{"rope_base": 10000.0, "lr_head": 0.0103, "warmup_steps": 200}
Each number is 500 + 40 x the weight over its row's rms, rounded and kept within 0 to 999. Layers, rows and columns count from 0. Numbers have three digits each. The size before them is the row's rms in percent of the matrix's.

# up: layer 5 MLP up, 512x128, rms 0.25, rows 395-429, columns 0-127
# down: layer 5 MLP down (transposed), 512x128, rms 0.227, rows 395-429, columns 0-127
# gate: layer 5 MLP gate, 512x128, rms 0.268, rows 396-430, columns 0-127
up395 111:570440477487531521414522499471568532477544509506525502490565519500488509482462506519471492475479422443500500617495518534551572460510471496551499507469521470569536501516523475387529435530459524475517473504500567520510527523435573484515494540498413561493527480533470428577533542441477488506490565475461517539500496478422517520493543476522516498509559518402531491458455577522463487459478
down395 102:457431472609539542491560526527567465575506585449517485550490435439456474503615492512483503575533474480512438527551477485567515525437442558485501517568547507558509484503454551521491477471533500502501458500469488538538498456544478462481426517496532559479470478508614481521467516479491448470511462535504479450504530482525500562512491535455487505530571478476521500468464524414526496485522
gate396 098:543518426538486429429457526502488586562484436436515464511501464519487458525509515531454578516565497558505491435477457484475525490541511485478495468451504457435467474501512464476534584449457509514407522483497515482510488611513518490499455498528548515522488415472500513573504456562517494496546497432474562506509537521571569531479472451462482507526461467485545443519521555505450444425522
up396 097:544569505466498522456519527495557506480597454564494565544497555522482468552532531475511581498533512561481527529492453492535522482481594475514538509511566500505457516490463501434578470475484580525499414460523479504475533435497462418442441506430486503526445452560545533455491527428550493545467573485519431559515481537567535499484527490472505538489533531462466559491479532452488500499524
down396 099:535456486477542563461506569500477450519453442493536498594458441513483489525480483509505513530477580514536468562526553517490493541473440485515538456507472545438466516506467400444514497489456541463527526474516471465568485533504506506525523483559458586554456529381515457588477486594513474468467490517489499523514433514586467510468489570469544527527521512461459453505539499531439464516464
gate397 108:524472564471485506497572450483497591567564591462544580542492513421447483507561513448477447556479545537568534494482421503537437513479482564494482541494500608458521503442480528545446517510505566471525490506461525505509475457501540512569497493509514509532442498479501506485505601494500430500494511496463509450463525557553586475473498508510468462496430502454482497491505455551514533443505
up397 110:523543515533473485435552455493467519516505493458504539551513497476436529509529515487482474621502510510510491500505439463425476473576524504491498583554465562434516502400484519431456485466532530495438469493477504466512414501486525578479489513506482569475476523550470521504470528470542475473496538491434542467445538499540565451408518441532457445472457443517492476421557518476530513478571
down397 095:459452490431484484543487530491507558472483531435454465493488478436516513484481554540491499488591475397507577506507507507440504524495447487495505475452501458481510440479456418439475569500539547523469553482509500558477502508531469480470461527540458513537588548490459574473546488510436561509532512513550518587481503506509554560516483521452615476513402549479537499503450544541486464521491
gate398 097:602432434537538508514466445516475477486466507489525536499471500558559499555540424459505466473497419423501476530546477419550471474468493493532494522458484530549497465581491522436574487524521480489457554458495518574606521587475565513500537488429469553451462483504505534511552554476544498442466437512512539499509472559471553517543507512527494530494502486526474552548471506487426490518516
up398 092:489522494475494473543497452546488522523540565489461567533552511567523576505496484398525500522501629480536510549472497497496488465514520518488524510533543527528437438506489524585497488486451462523531442433446502586428513514469502495493438526479461507531476484515513497510532449558580440489558498523534528503488561489467531514534424503484440546431489447512488381473522481524488574523518
down398 096:552441482535495522471489493583521542486536529531443519554506552559477504585484530454501505479558467423493567515568472457509552540466480434426504518484443477540453486457474453531498480535468552485485569495541481460504487557535521470463475556503523497513472495484501492521508492428457490584489460496576539523435507471449501529399478479493493560461480494461518523585440414477487569501440
gate399 100:565558537520533502483562420482474486509520496493463504582467521509479467538529477433429550515569538492448473501511433501528458394521428451482554513494528511523427465581535479471478517494478527529514504443527531440442580515537492477474568537506471498482526549473507512469515412465569504519486543489554456554502545421515500546530566461500473505525541526460503535477463479547446438513443
up399 099:485525515455490450548555529547455454453503473471500452571508457544500449502446488525440523384487487476515565532506504431443503579525513513489488451497541530539508534472526482494506493521446512442561559516411507472445501513550530434547469472499473472541470564466532534469506509411493450516544513587562453520444458529456450514542427523545471449477411514529490545506494521455522502523500
down399 106:464507499523383457596547544450529521498533495520486445495533439551467479513424461452493477548494452467502529530413533495475544604528570530436496497484496408525424492496496555571528467520455520470537446549473563508469521471498493510527485473478561457528500498528452493523509532490470525452530499449484533518443493468499583516529472512499499536475500502402526529531505448501578511435514
gate400 096:473521508412390524458529487469471488526564483566462572519479514486503479472483492451492516549460493436535420480550548498487523484497484506434482479540552532466506448598482521467522432518436505514501436511483505509542405466486499440491525556481484551531487570457461535485543559477536457457427462492546543545550569535466519539446485446519531501495544516498431551481504446498450511488449
up400 101:547510490531465457434471490559462492479559506562503511571520553521531588504463535483511558590530505452507539502528604454529405566533482570517488561477499512524520538449444504514458491499505479509462457530541495452481544448511486483479525527500607496504493475448524550504481486434544564477505582581522436484536505519583508503533505484519533467587477540479511502535513483507464560526490
down400 095:509466501488538496510474482509442516563520514499519493576551476494537449576480514504425517477505449491456468485503400445492479453541515480477519518394509518462447454488478487467537541472441441409493511556526609474539504480527506483503459522515469492502514410508542519496532439506509481482413553506518532553468487468567505481470493577502468452466460512581528545411445572505472507475541
gate401 096:511488455490466478440482558508514471422488456544547514402474567506534570491463488483480495489484539501489465501497556447529484527528493421515449589541461553467440525481469472508497432568571420517528473547479468553505465445442505511502449484432435512495502514516535544489492496461509453526514462479467541562455581561442583474500452513539504579443492483486538472515491508410504516496524
up401 097:491531517507484509564476523489519487510575533541563502454503535437575509432546584532596517461503441474490510494528479418527542440558504535467549473488465481544535414492500477492510518517444480470535474500548451485525577550451508446480513527444538544525457468493494470479500494541523514512514540527600469558533496481500537526508524521544526468517454437446380458513553447527519463449452
down401 094:554556484499437524500518500477484544552560527530514485449487623500526508437514506537487485484476352532487459433475478524428537535492579501543566445511448508568488579512478484524484462445558491478493525525504485481569495501521513472474474433487462539513511520524547506448554473476516440532454458511420503451471522533464562534545463536504521469478435511515411494524537475506527512523551
gate402 103:538513520463491520500455518526469404462492495563466475576526540515546496565479628535504424485464439515482464500489570505557514582541485514453521527523464500552468476412450549475526504486517495500445480460524514464409505523459625558471506505485447479504478518534522467452559557480561559489467475499544502549526540494517520451591519503529475462462542485506538490527506470474518496494542
up402 107:503485497425501497509530403455452478500443504534485556465530482524580502505442506442470550498415445479591461494550485502552432526533499558488505454584499506523564502473457596563530595480518563521514570531542495489473520490509502546524453497509523505518445511519448490533533542450498490430490456497469423525524487487535522538540447421515520561513522527523518515543526507468442563497527
down402 101:465519569413478462522496493517459491458488487488624526475453504569465544540493506469492515466473504453568438560471447526505498496498485482535478534491496505499390441514526500531393445459476510539458528502463467495519468454456436514454453480510499562557496512478543439423409535573470493479452553498496506516545534478468552485577464549484499536518454436461484545527522464515475507530478
gate403 102:477581554569533424505568558512408497508524507500472511527535563576531499534574499450542550412526554505505478465513494505468521456471530413487507459484421498522469499433523606471492513538456460566505472444536480516550476562442464487481455493455514509427493511479487481503546463480524476414501446538508497533458485522507520493449505501532442514510504523524550450468528590499454512487520
up403 110:546538482516472549481493382495582488474514470592489566449522479561532486580455474494540537456477521558483541510563507495543613545550499486523458517480457492562473553531510438506469552480494422429479479493519447439559505597495501523534519453497473452540513493453448499458542454505462482499533547469465492526450476482536524517571492483508481531455478464434482472469539497475466487471460
down403 107:535487413525576528506535562475468520568480549543470489497529562513421530487447415458460535504523517452529504529528579506525563494541437538478552509533491532506505459470514556539597515471500471499480545463482462448563550552458390424470427484540485471504506463445512530537514469510473527529458448499536525491501526537523472516463445471483450529572520584532496465542486518536495499458522
gate404 100:565454459456534471544455514462462514534447548494479477518507507501506523531493484502463499542480424508430569444511431486520475502555593483538481476477496439465469512500517502569572545502462567520468603446508506565547488538559473507478454431523494460552489533471498481544515473459521468496526518537503541477494468587543489500493506536432491549402452460446510596481515580471547495517519
up404 109:511529471477473504458473559525495507537488488419500490462509509467464564494563518576458492483438438481443485510511531504534463477563504515444390450471582502477443449473528478434534487532515510455478537444446539479517473513421467443597518562534395486483454526473512451523490577472502447463571469480468481533545461533485495450479510521465536468457557524545466443515531456520510519534498
down404 098:579581452501453464519453519521482514494563420486532452463481504502534521499542485426487516444508562494501507510518511526440506517522433544455555552530472486481527467481456497503535523489519557513528409494622535538515586477487519479499505451484516510427485511433453519434537525406453447503527554519541498488479523495470529510525529518616467491438476496468460535588473474456468530512508
gate405 097:465425556497556478484503559541487515563469563470438511389440527513478488574531547458502504496509446541537480482585466524445405495494503509524502505457482518426457506415486496489533500499496531477429440491445443502484543545513483519488484531581509559508535526483496506537450472544507560528514513481625529558497497423509481457533511523514447535534467459432502544484468484502498465487540
up405 092:537482517488481537493536511534498440499500455514544451521528400527493450515499451443473499520449520439469488473506499465519528520475517513536508510463472554537513458546498536487474473476498521453508570464530481523459505527425508494454524477474526423489470407530466567556520526515546472508477415466490503515594562482518544575508456508590601503492485509517487354568516529448511504535439
down405 095:511477424527570534508495513505482528488533476466466486448523501554437544551586454473541510487559500453492505469565474483428513515478580367550519532538436515494467475565495543571571517498569507512500531477492498543505490536469486508556586507496518562470486487535533459467574478489444452542536540554545573518501482533607516480524486474464475545517475479498505438521497459536498511473460
gate406 108:510456512465505493519432541536526443546452479463537543517480492494511520508456453461541468516441505482539512523491474503477425512561499500513404559517536490479476493569515538560535476477537478487527491452488548521460510461451417534486539455522513526562534507503479475485539502498550507553461447543541555564547479514516477472567648511619525511491523490511564439566474543489478489504409
up406 104:494518514531464494545451475520426500499561504574556515511564498511511505491479463490507527453461449452588534502543490491516527462550550407505519513539492530467503470447460554437549501502489488536516461504487508499437438533572523443493450472548519534393392585481487434467518521479471538543489416479478564538521502558537492490467530477494448547541511527468482519590487498505540530433531
down406 102:498421468549540504491443497526567456553510478488473534505503483533493482514542506462551508516464486539502425515463525516392504498514455558460484506499488526515546436586447497437454463433543447416521450563490560513514507461467447585487515538442563487498468464468440515508502469552471485496460472506504475503496492508537538499497431611484457431585505477500562495432487495456482493562506
gate407 104:428507471512481549543533522431565441432514526486463533543529533510523457478502508497431558488555545383479466493451495483471408476538509455505482553482501501521514510529518472494495508425514491531482536483526505467445496543482550534468482422493484489476515487493483529573482596541507492495443528486503507556471473565602523546554533468464530452550498504512444552578526400428503492523522
up407 101:456470541485521606499537526478458555504525489512451469445529540566435485528478508500450515545536537546489545523519496401485554468534479545516525469435440507462553529473531516483448547489525514510502514559466493462491551506533548519561543524486504507522583529485432586511531449451461469541608493487509482533568446558513563490454546545533556482463478518432536526490454500550532458525460
down407 103:517502529459507464519424516514482473587393479491470527638575509522513508465498533542490487461501546462550449539511516515510482491501530468505469533441508522530478462479479520558496515479513447476551448512561507515491572529495478552396404483560563535477547488546476453573413548498479478494449486456488469567485474414512486523509460471466448531533507453493494556468468508490540518495528
gate408 091:484530435513508521518462482523473551413544515442466537538479560481480490597493544505520518438502447581488509572470491418506546485474504469513518586521470617519516461498506493541479470590501463531512554503474534537476562598502452519474449548530508539629507557579462509480512539462519456498487479530538538511492492496471520480501535509471504528557555483496546497446493449486530476496491
up408 100:576470453478481470537533537526409484423452499511529518516461526520471480491463512485468477522498415526509495553510525411459556425496514529493459525490465517503468505525446527481560531543547482513484564466438493474494498500519468441494449571512494565573417550519429501470580500436546437501507557502536567434546526536531483484508480466457450502528482452520503499366489483513479515491533
down408 106:415499493429520426489467493493528475401440434449455474521524488407427478493482489515397448539491546518461519500545502456449566467447550534459460512519512523497535487531468494495545475533450443497474467491502533523435530469469494516523446560445473491540470549544472489467482485497459523472452516459473506481536469522511551436508520463487523519600572505553514459414444548544470460502514
gate409 106:456471529502496475483476492487472513514415492424470449458489586473530491522462487509472460521432483507518509516548433518447473508533603506460544500531521495501420543522510557485541527530453445473535472522506572501465452441455548544523528565418467439524515513591500540549444500559531553440457517517508529553571491540462580526562482581511494514479475428511508512492504479494527461562486
up409 106:616427425510516514480529516532497518518429503498541444501526483437518452546450574485446517491480475531519436418556416483440478470418520467561482429522490469506534525494475563514519452478595499498489540481533531443501526508426485512504481444501531495518530497510449535553546497462487532506434514489447505473517482422552483521458503510513529431528467498530494481479441431451562450526531
down409 098:605408530462510551522407512536520484547504497480515458581475468547468515439497529531562475442506500543532434554498546547479404596493412472407481461506533488507539457492464575478507438495446511484467456475519519441534513523510521490437572436517527528534488467553506504453517522469514507505510520532489491499520521505490447498488483587478469578450489528479489539501495490560505460509475
gate410 096:572499559532513527507450460462507477499528531504530582585543461511515536432476469428438416490533575584438545517532457493506475505468454453467513483486491541489529497488519555461526509522518437548458494515502467442586483483511488435521486530473463592504462500475530445462433430437501461515473548532537518544458538516497441544486516458430435530504525508509466449460493472437506478523560
up410 095:508512561533450490583445472543511541522476478435499520541531489499539502420443520530498434481490504516487555496508441521513474462411567501436499519579540535513509514469481433463657514519528492472503502523470498450476460426480455535427532535513468592504498457442481477483471488491479534509480547506458508551414540470500477508489521510462482524470506463577508525470431447510502473576496
down410 097:505549508561563513445609600567425484479469489468565486523549512483578454479468543610498498485513591435515552559531451478520478532499534557503491516550507520483464479498449515487542479488484533465465497505477475514488583486554516517437506478477507564482502519548485543442518562430549501501540470558435478477563453513486537540432484522455559545505507518460493495537482477519504516462520
gate411 096:493601542543476499512506459526568555506496450576474441540534523529517537520475502451539495518499444457520496491500496523605514458546526525422555473448536447529479502532538482519499527490473444529582440450522495550543504525562491461505488502416492476489512535445467494507477531530447433475508473521564516512461465562502476416532562487556459549542410483490529542612474510473497479494514
up411 104:517482502516576495486571469482536510498564557580471618525452452568518553463443460516473511535495533501574522487511592493540514549470496446460521509555454520528479501491479473529450485527487555551511450479555418508514466526548505574500499515527433487461588477483520519462497473588503514559504507539490513460535506552520492474483497557530539485574477496510561485474550597501458492438503
down411 106:539579515558511565548456511536498485523604492563447576529454435515549449437504479459510484491535447552461517477463542555535474453463425531505566470530557520446513484507428505489480559531535451515437517491532502525464464534479505524560485485591518473494554518547420591534519514507456471471490478466495564468454517526504470472525502486529500584508519506541565533498495472446450461522502
gate412 099:454486493512554503511477437510517516481475511519488567479563500528503496511512594481519527548494533578527511504551488523543443446555486473447378540518517532564494465507520431499521504517497509511529521529523492584590592525517535489546484491528468497506476537514493557475501413490526476455492525497538554557429499479567451542517481491483487499455494444397541409512478513540424455538556
up412 100:536513484463531509530457493484535518413467538529483518480517541491497514449531487492531428518528560511522534466480543519518524520480485492484465580509477453450508506496468530451473524497537472494493527546509535544545558488420514481614549542429554469507489535448475527471527562513533423525497499445437537495444485502493543450568405490504507523481438447543363429545568531526549529504501
down412 095:536486510503472530499529510506509532372467477530534546507404463497493551561447518456515572459533458519505558545496431557484482507477510508502580462543380446480509462511445477434444554478554510451524580563499484479529412523493505545427487545481496572525514554480483479511504516483547519518494470474470450443481568458462518475543524494471492509494510421510486537531472488545488490448536
gate413 106:582423457522535542487509570475510528482528518474498553454479508519447451482496512542536467486490466452519478544506554511492468528459510517501530534489480503539481505503454441584466582429486446531542481499561508533481467419482530569486452464489552535489563490473471502511565500514467533524571490423498484562578528517479499497607570450524555414465423470482557505485524491520482427513530
up413 104:465551533433457533537583543526522516459515452487603414489456528531458477446495570497486475502480502440431478499443505467531505507498559499481525528483501526481435433465449459473509487435489447458561592467554543463525492468555532510489484538494488532506479512459570536552449483471449497537427505463507486559486499455495539501502499495495481519421528493489480478458499544512615550494408
down413 105:452492538527457549528490552489502529490508485531549439487460498486555485528542578462454519434557426500486544478490480447630419552456515432532545449539509538432519515503559528508525450497531483488601529459541464548532450538505442462561476512546455431512488445479588462482483480437502518516473546532511493512496485490508554519572481531544473518493439484496494495510511463463471583505499
gate414 095:560500533537514518529538546492474584547482476467490515470490501552425523464528536543555489506548580467432462485509510549503506449536516529515461479466425500480443458503374531508527537558560461496413468534498490534512512498533533458526455556525397563423500503529540523508489595484506543509533472503462506475504467539514494488462539529466533525413527507495430458515461586500543488504465
up414 099:538594517521509490482626519506484433494547492436538477499466485496445500549496534508551421535485550541465462508487534454484556533514481472483470517457507518501509467484490517476556531552535531445406467531510560551487528467494454463563525531451453434477505476530577451521504643493533566524511505499468464457491534481516496389471511478481499519447546445466506449510480494552497501524479
down414 101:417569504498529520521533493464507466517485510462554487501503493524515469541501476600483437543451476459497486558482448517527541556501501551563385544547519502542512456416537510490574485445512537472411540490540492513528493537515503560506533491552482521489490502576597585497519515587493453543496478498521578515541524409524488513492511528467544524452509472483515467526517566488477504545432
gate415 104:558446480460429492449451530546469482552435480495537511457428520481487539516557485507504474475504488477535481458498530506495472506552556592518461593518481498560468488485456587443472464462534475482514485446516509530465445472522388541501548575461499552506544529471433551537550475498512510519463524516537509598575480485529511478482551455499468531516525569530517454500601547496486465460498
up415 104:498481549440518480570536478445525569520426491461460523465540532518498481528597517609573551496523542515478448483467436501461455515517473514528546553528576525544513595453574517512493478513452452513511449473521456457464531412499529502504532441542476471534512598492488499510523443514532533558513519448560462466494481528538465470458543485544509574456515469525506523568503495542517487488469
down415 107:508456483554497500491477466522510505506568574535431504451437509474445418508450484473466440485504567513487487494499496464470442475439493497538511494510471498497433473517491510456488566553593534496508505467559506525486436493482438463545494481446490563526442497494432547507517524466529507457510518486521584534486542531423478546540591456530513530498415537601485491501433431521483427452540
gate416 109:498459444477444522417513541574555439564533545503525551435494541544455489486516491462476562480445549478510431474516490451476526516532547547521523504484520540518455494447476542457488513473526527534401466488486466445477456436422511556518526499411548542577531502479458502440427495455458461504509467425514478536508465504582507469438512420518489504529498516560443469471480471497453522508518
up416 104:484523482469562492563495461525440499490480504419534419547527447495535465499545482463488466496510485442455556517593515540519489471535526518497542569499476490498511453394450473554486510569520457417571552496467552554484527542478501488474473463543542441449487426528453483548424530468474569432506479473496602478544471453576475490491479520503525491484436490484533508516472507510549447488519
down416 096:565497538456512498607466442492492493421515501463550451463494526495515548466516570532525430495506509515542466558464482534533514532540494484517504506436501503490497522491558440521412511556484549525470488533467528543467520505512517483497546524562530445574469561468432525476534547502476490523426455604518451504546457541513463515515572506469480497511558464452532416578550420470474523450483
gate417 109:518517563542479540536501525473560560512610517427515538461450492444389496445527519521546443481472507533487461508507527516477526574500450496488488525432532524454474560433482510417475469491548452503517460488471470439548566494493508517548520530475477489494567465494500507547539573469511500632571514512538410504515456532497432474491485492520510517505530494443428499514508496552497470485467
up417 108:528497387520505477539557431498472460465453433483481532510523489521571452498553530471480543481478449516514575529460492451471567492523462484521467480534490433466523553456481507407461488495491435456503488488516542431549487526496512517496496537468528516471464462522551464411476458482562468512566462510538485575437548580590464518480567530514565475536489463540523474485450536484528475494565
down417 103:547461460527479562550502530448526448528527484486461504511495429464480465471481492421569507495482450514521557554522533552587516534511462465486490502517536535468484606548492511446489554566495516559513447512550541503639472522461428500499460487426522475535541505544487501495544517483607476546481526484543496498531533502496483510547496508524544445542555473494486462419546420465536512493516
gate418 098:494536502467488491515550513465512467526415465542486432483529457532445503478544537587566464513461456474546492579569498469449471512548409528526558494468436483582487372611546547524465483535567476487497477558548555489499443502481469538482436491499536479506498452504519441520520513479488480505494398423505461474505436495463496498490537514510498538472472490501459505549516519462506504533503
up418 103:509495530540504497453491555541486479460421515480518478410462562529509469452501436479547553549506504469490504483495471543507500439494502588427404576566500524507415540548516502479478513497432542531503444558537454514485514464493473475471548470534502554469482597478519466460566504505518491482422503494541531480485483484495536509511434484478483556477539511414553440572467508509570500569540
down418 101:512443413511457464586443512457473493491502501507548511563538493459478495632474573484518535492496476445531483503491468480495467539530525494497533501383513501424485485481555531498509505558524496445537537424527467462481436514532551472486492547477580443546420510470509468540478421476468565519487483491468482497471532518514462496443564486566554525503480490539511515492485452549494535399494
gate419 110:486549501583536506477522521518533499541511476442463451554519522473497473525582543489520470489489476433485450465458552498496584507504421456489531488513504460545477513481524466474500472547512546394542431559476438474451494459524501584449546461577461474490456519472567513554495517516523521441474573531523498430518515501473480518497517467556502460469607497457538477478410514448550498553530
up419 107:433442574437511499506480420530447494466486454489477510439455500536536536552509425487423566563522521500497481516510465453487475411476450573544433509471434501438567502479523514518469486518492540454467573500528559533529506545506504552542462533457459513472537600463475457433536500477467534501473475537472448521458474481473491521514538529468506518540461591496522521545573468517460547470521
down419 108:479533507468523447416456501494484518592417557579546487491497500533471494457469528482521591525464510497452468519554488455542530531511459545473527496532497448582454523517531419462504539571525505589478418540491530518472515511494483532539589461564488545458428527510491549564533509561518498459501503468489485505523457507538534527486523518482484457490585440498504506484415497453575455521503
gate420 101:548470545439480485469538507492498492544514574520473468487378544462495552432446515475514557489514570475561523478521460530587543531506518497470430509525515524537555519556452526522535498508481521554488468548440462491570438492491455481540569484493516452502441518485488485460574447544566485538423507513464493486484457548530498578488541520489430508455494494537481593500476488510492458596518
up420 096:484522548427502520556548518481571445436489454500473424535471433422436523413441486535554517495518537455398484458466471473540482466498513387555478504513521521512453491532446528473514520469543543548463480485453473529527454479514494447556499529468458507500473574500482531495515509534485541482467538459529502548476391495567507470483544527456476556434475503481490543523480512503488582518538
down420 100:475541469518451517499474445561523485432520495426522527501523498554468533513546461497578405537532511570483444496494493549518530575544472540571536513509520481489487450516501414475530478444483519539494545469494559473517544497443500475453475495466473473438510472543527599491460522561494498490549479544520522468492588510482480540503441570531487500547470409481459439409502521513520534535584
gate421 090:548537518487472501495462478436432441549556541537477446468513492499506536536433435461460440502473530517543469558470470517465495425579526485506527426456477491567501520541547533424486511426415469503495475552540495507475529441498514538474467503498502477543546533518493549491504534525520532499523548454532426528526531409547464474451503572518479579514497400489494543559494512495477467498591
up421 092:569531489471516450522465567529455516499500509431459502512494395469575530433501523508581500518505450489492537476578484488555504515521541488504503512497489528497462554457461513499541514543564488503502460520497484475580581533545469501559499509445514557481454491505438459545432435530548471535527482460514458470516479554529636561515508436531490456516517467559539495472503474532461517566422
down421 097:491454465438481498470460485541566552522459489530494514477457480475545471497544506453574444528495567482571533429611553517536501483471502455545484558496528457549503507501444526473491555559423487557510485503473539585582530524512485531467490480481489507558541491450487487493516526514499530502470499518533555532532431601496462538478513489461507418493430565418454449554444497551491509510509
gate422 098:509525507553543487540521528499478444467481452514476433452558551590439570517514496548472477488540503526457571486503580480500544462500529536521470439491492485466558479518486416447461500542524462451398446466477531540402515550521513501453501457525519437482506481519461532465460501515548553512502486482546512482463538493501599516483434444513534456418422546515515560507471507570505519478509
up422 103:520493497553478512485474475521490497483508464520438532528541516443531402470429485495589482468581568564438544457530458492531443498456467523467397585564487572534513490493484492478512470513546544475547513550522482465473435518535506514533435532512425525525549523500498462458463472473527460558494498421499535513424439519526515480456520429439483437540506493502499515457541445529511436512485
down422 097:557532473473384465476504534504495518523511518506507517484510604472534491435497505470496528452520466465532548438550482540486483550504435511429560528473497499552514495453463511454443563465447450490434532514558500536540523511508568518567461569501542495490511459448611495566463528495540470460487475452446511495498533557459433470591561498517445544486518478511454481495533487468502545545547
gate423 100:413548508507483437473423467462502458484517484392444564468520512501478577467495534484577492551492579481564460432518504537562415471458504485494550488572548498461471435512491469446546573521497452450531523527540502482499476563459520472470444579502562555525523496478507461516477486533505498500440478495476498559511428457459552558435463508512514477503562476509501449511496499449508530512491
up423 088:535465518463524543441496498507548501485486496517505524475465522552511498497530428554553454453502498460497574500530413443548476541471533494532506494507582513572517533579455530513495497543513500490489433477434520428482454511562494476464501581461475506428414537452519526588441470512483511525457508569514488532473498471524422491456589514481509531455400506523462470535480443457534565520482
down423 094:402509519515554414436466445525503438510501510439451520513585491495488583409514526555466530494452514536566475449586509472503433477515482515485516486574454535543459454501481480466485514430472496491475549555507525454410425489475526474530479504461591541476536499443535525554473447556506552511474502525484560535499460523511515533531520456520509528496518471527443434449474525523519504464516
gate424 112:550519562540529431489484516502458566474507480431515422479548532464531482513485489528507463465442563421503471502503558511533495486485535481443528457446482483509507465477435473438466448546554481513474442437449455474528459465527521602567409550492529522598470430560495529528442474532471534472495515515514515530543500442503547482568500489559568501486505468495454510495453476501593504515501
up424 109:549470498544458518549494487509500447467421457491525586528484506446488465493476461538489510505466492461591503580469527487524493520516486501488484548542475442446555492481569489590502475507510521490562530526530586453471537541486533374430512466459463545492527549438505503478450518498483455475512495573504549475591482511466447472448506417525504489502466519444520484458586512471474553490450
down424 101:495538494449463436469464409471500505442573568447450455501540527464453495506571435488482494533512464532497484480548473524520508385491491505446478418459501572489464492539547539385534504472565497548545547506429516529524458515507533544527508465494461472529485554465547473425526431528495476494539494471425451520495475447526490521476489464434498460496498497489532498462539517484502422479567
gate425 108:500445478493494560473498450619542500404510503465480474496477483437461450452535504482550468469490524553509538450493499543492452473531516483522540598464512484551459525462381523454532521433506452526502450549471536481506515500481450510474512533527526477524507480423524509482568436540520554488424543478446496600508512546485484473524448474523409534558498564508508543516469503522532447502473
up425 107:431547473458477517511483469513574605443450504458442526490509554490449473441496526546399560477419525589453551417465431525466475479526502501580522581575511525457493510465498533538442450526546497526471487534540528513607482483474496436484411527533519500524529499558499522491480550516510479488486514545494485474521526464460526484478516543497564535470480445514457510510507543504511508498523
down425 108:494535421451442486467517454458572499461511634433457471484498482507522499452526507508512494475466557540494477494472444493491497566490543559516496457529561470482528452421520493502448489521415487534433441523547451550447453550483437567537485482464447537499473511545467523539505550459455525548548510568532477447447481523473464502529481463498501559421508560478426477493522470458468520522497
gate426 103:548443482506497503485513511566489534476424487559464563531567466498570463449495502521597466435473405495488450509487478548441469593544524512514481545493475553545449481495497534491501544552511581543488466525465467505615554543482529506461442477509485449514470485517505489525454515468472488457505564502487535506501544534516478555491431518493566516530472494490546496370490458496552497541476
up426 106:420412532587468493533526501476438517509472475563439533507503505510548484391554472465402457454428479463553466481521487463465472470509470458455530504592446494511517549528489489481480512534484509509493534506513550526490498551490565472548479526602451431512456470495570510454480536454529470477532490437532452500513520492468546458503479574516527588457517506483421520506539520525509514539498
down426 105:535409562476503441512494425476509514508584516429484484553547489552543440522531504487549490470485513453526501529550499498433502584501500488482522504470454553543487453464472523448498392475498477460500449499584514553530426474472534509525487475497493477532538465513452485509539504429474538521566464504436554534469518495565460449506478450511583529435527498548472558408519515476496454553471
gate427 087:503498396455501458579419493564479477485493506460487430582574461477478530514552472542470495477543463568474461541495510476507435504569480491466508503464506498531473446530539537477526491456520526499483412489532487489474463495486492490464440570538439508517421483463509538557521516499452572566493471428485515471608484471506490450483521523496542473505560521570441557474554475497536513492428
up427 093:524455498522535466515564514480497549443537441616516519457480523501446517532536462563486437559453458545513579584489504510484542563506469499463509493528568514513431519524541449535483478389534487457478426549479499512535503501435532442498490473510519439533475541522565544478509564535497486535512557520448552518499532490472416528513493535496456506524507532454530568502428491481441453464539
down427 096:481538501466496585563500443467488548448530507477464485420497507468572529491439515467466578456479508455514445493486467477457432464501527542467551475417456521460531479499421470492501438511474571492458440470531456440500539497569467580455551522531523542454496490473551455537472508466506506448558438495468487536458530508490515466517469485469490498552494512535554503540632551504497535483440
gate428 097:528454455456434468534503519481439530521538500513520478448457513466531473514447546503505590540463479534543438499468477489507475520570465440485460482587471508571466466496380537409479514513473441501559423485484480512458518524556473522497441532583488559525510541506561464543503500559504493493519550517512465488479429542461454535493566520571543530450506559507497464477425502486494500562517
up428 097:516530503521467542516461485490508589584582501492473498553531476510575504520452482485450484493484547433483520486488475424497460480622520474536501440539556542468538512511544460501501447496541552458452501587490515532455460479509506549515480464501531511461483459435513475497517494550502473472463456543504574535587481448468462453497555488571462505441547503519467498465589399499545520475478
down428 096:459553438537546529517472565517465577472542470460413514493532520498393542532559504578540494511521513558452523439513486563497484420451504489500460540452541502532566477542539539492515491530499507526530594447533449506465478475454513465509518470519576477548435496502544495484508494511500537476547528502486575505543525505485550528495478479414483570425469446443544536493521549514529571469513
gate429 094:539462507516516545493593510496545562442548473412517537546464475513444501475487468519505478519489498449526422452464549530416465522533409518470455506485426482500513483438511485542485543535475539547542463487552466448452464506500500464493574510513495493530469475543494484496499450447504563507494521525464414539552526467413490538571450556484508504508418517564513461488516465507404496424478
up429 100:518452505500515477516473541493512544482529497493538476450553483629508553455435505560591499495549469511466550502544438518497534483509481499537511419486530437470558488461530453521485410532472458496589520528463577478501492515487479476444452444496502484528463543465532443497527499517512573458500538523508539433469492520517487488497466471452441392538486508524483508503437490408505480431426
down429 103:513495462584499544477489447533475535443582436476525508533481407468471492459491463434498494525458449554482422384551468588496454461565514543482417562458471504488560534466532536466503537508500538494475465497512510500509488477509505518508472573471521543508407485526512532475421463543558448393488458512482491481491542540504497476538546532465534496486481502481453567508498472485476489478448
gate430 095:501520489434493518508487503506444508493519459483454533538543509484505560533529498455517484586471564561489491603479471466479542490511468555436526492533543534512499464505529479523420513489482551520527470520444591530462425513479506463512527494503548509576520404446403526467514426457500473573459476532491520542604500552483497562519562428480411484516478469545487515510501507548537482484528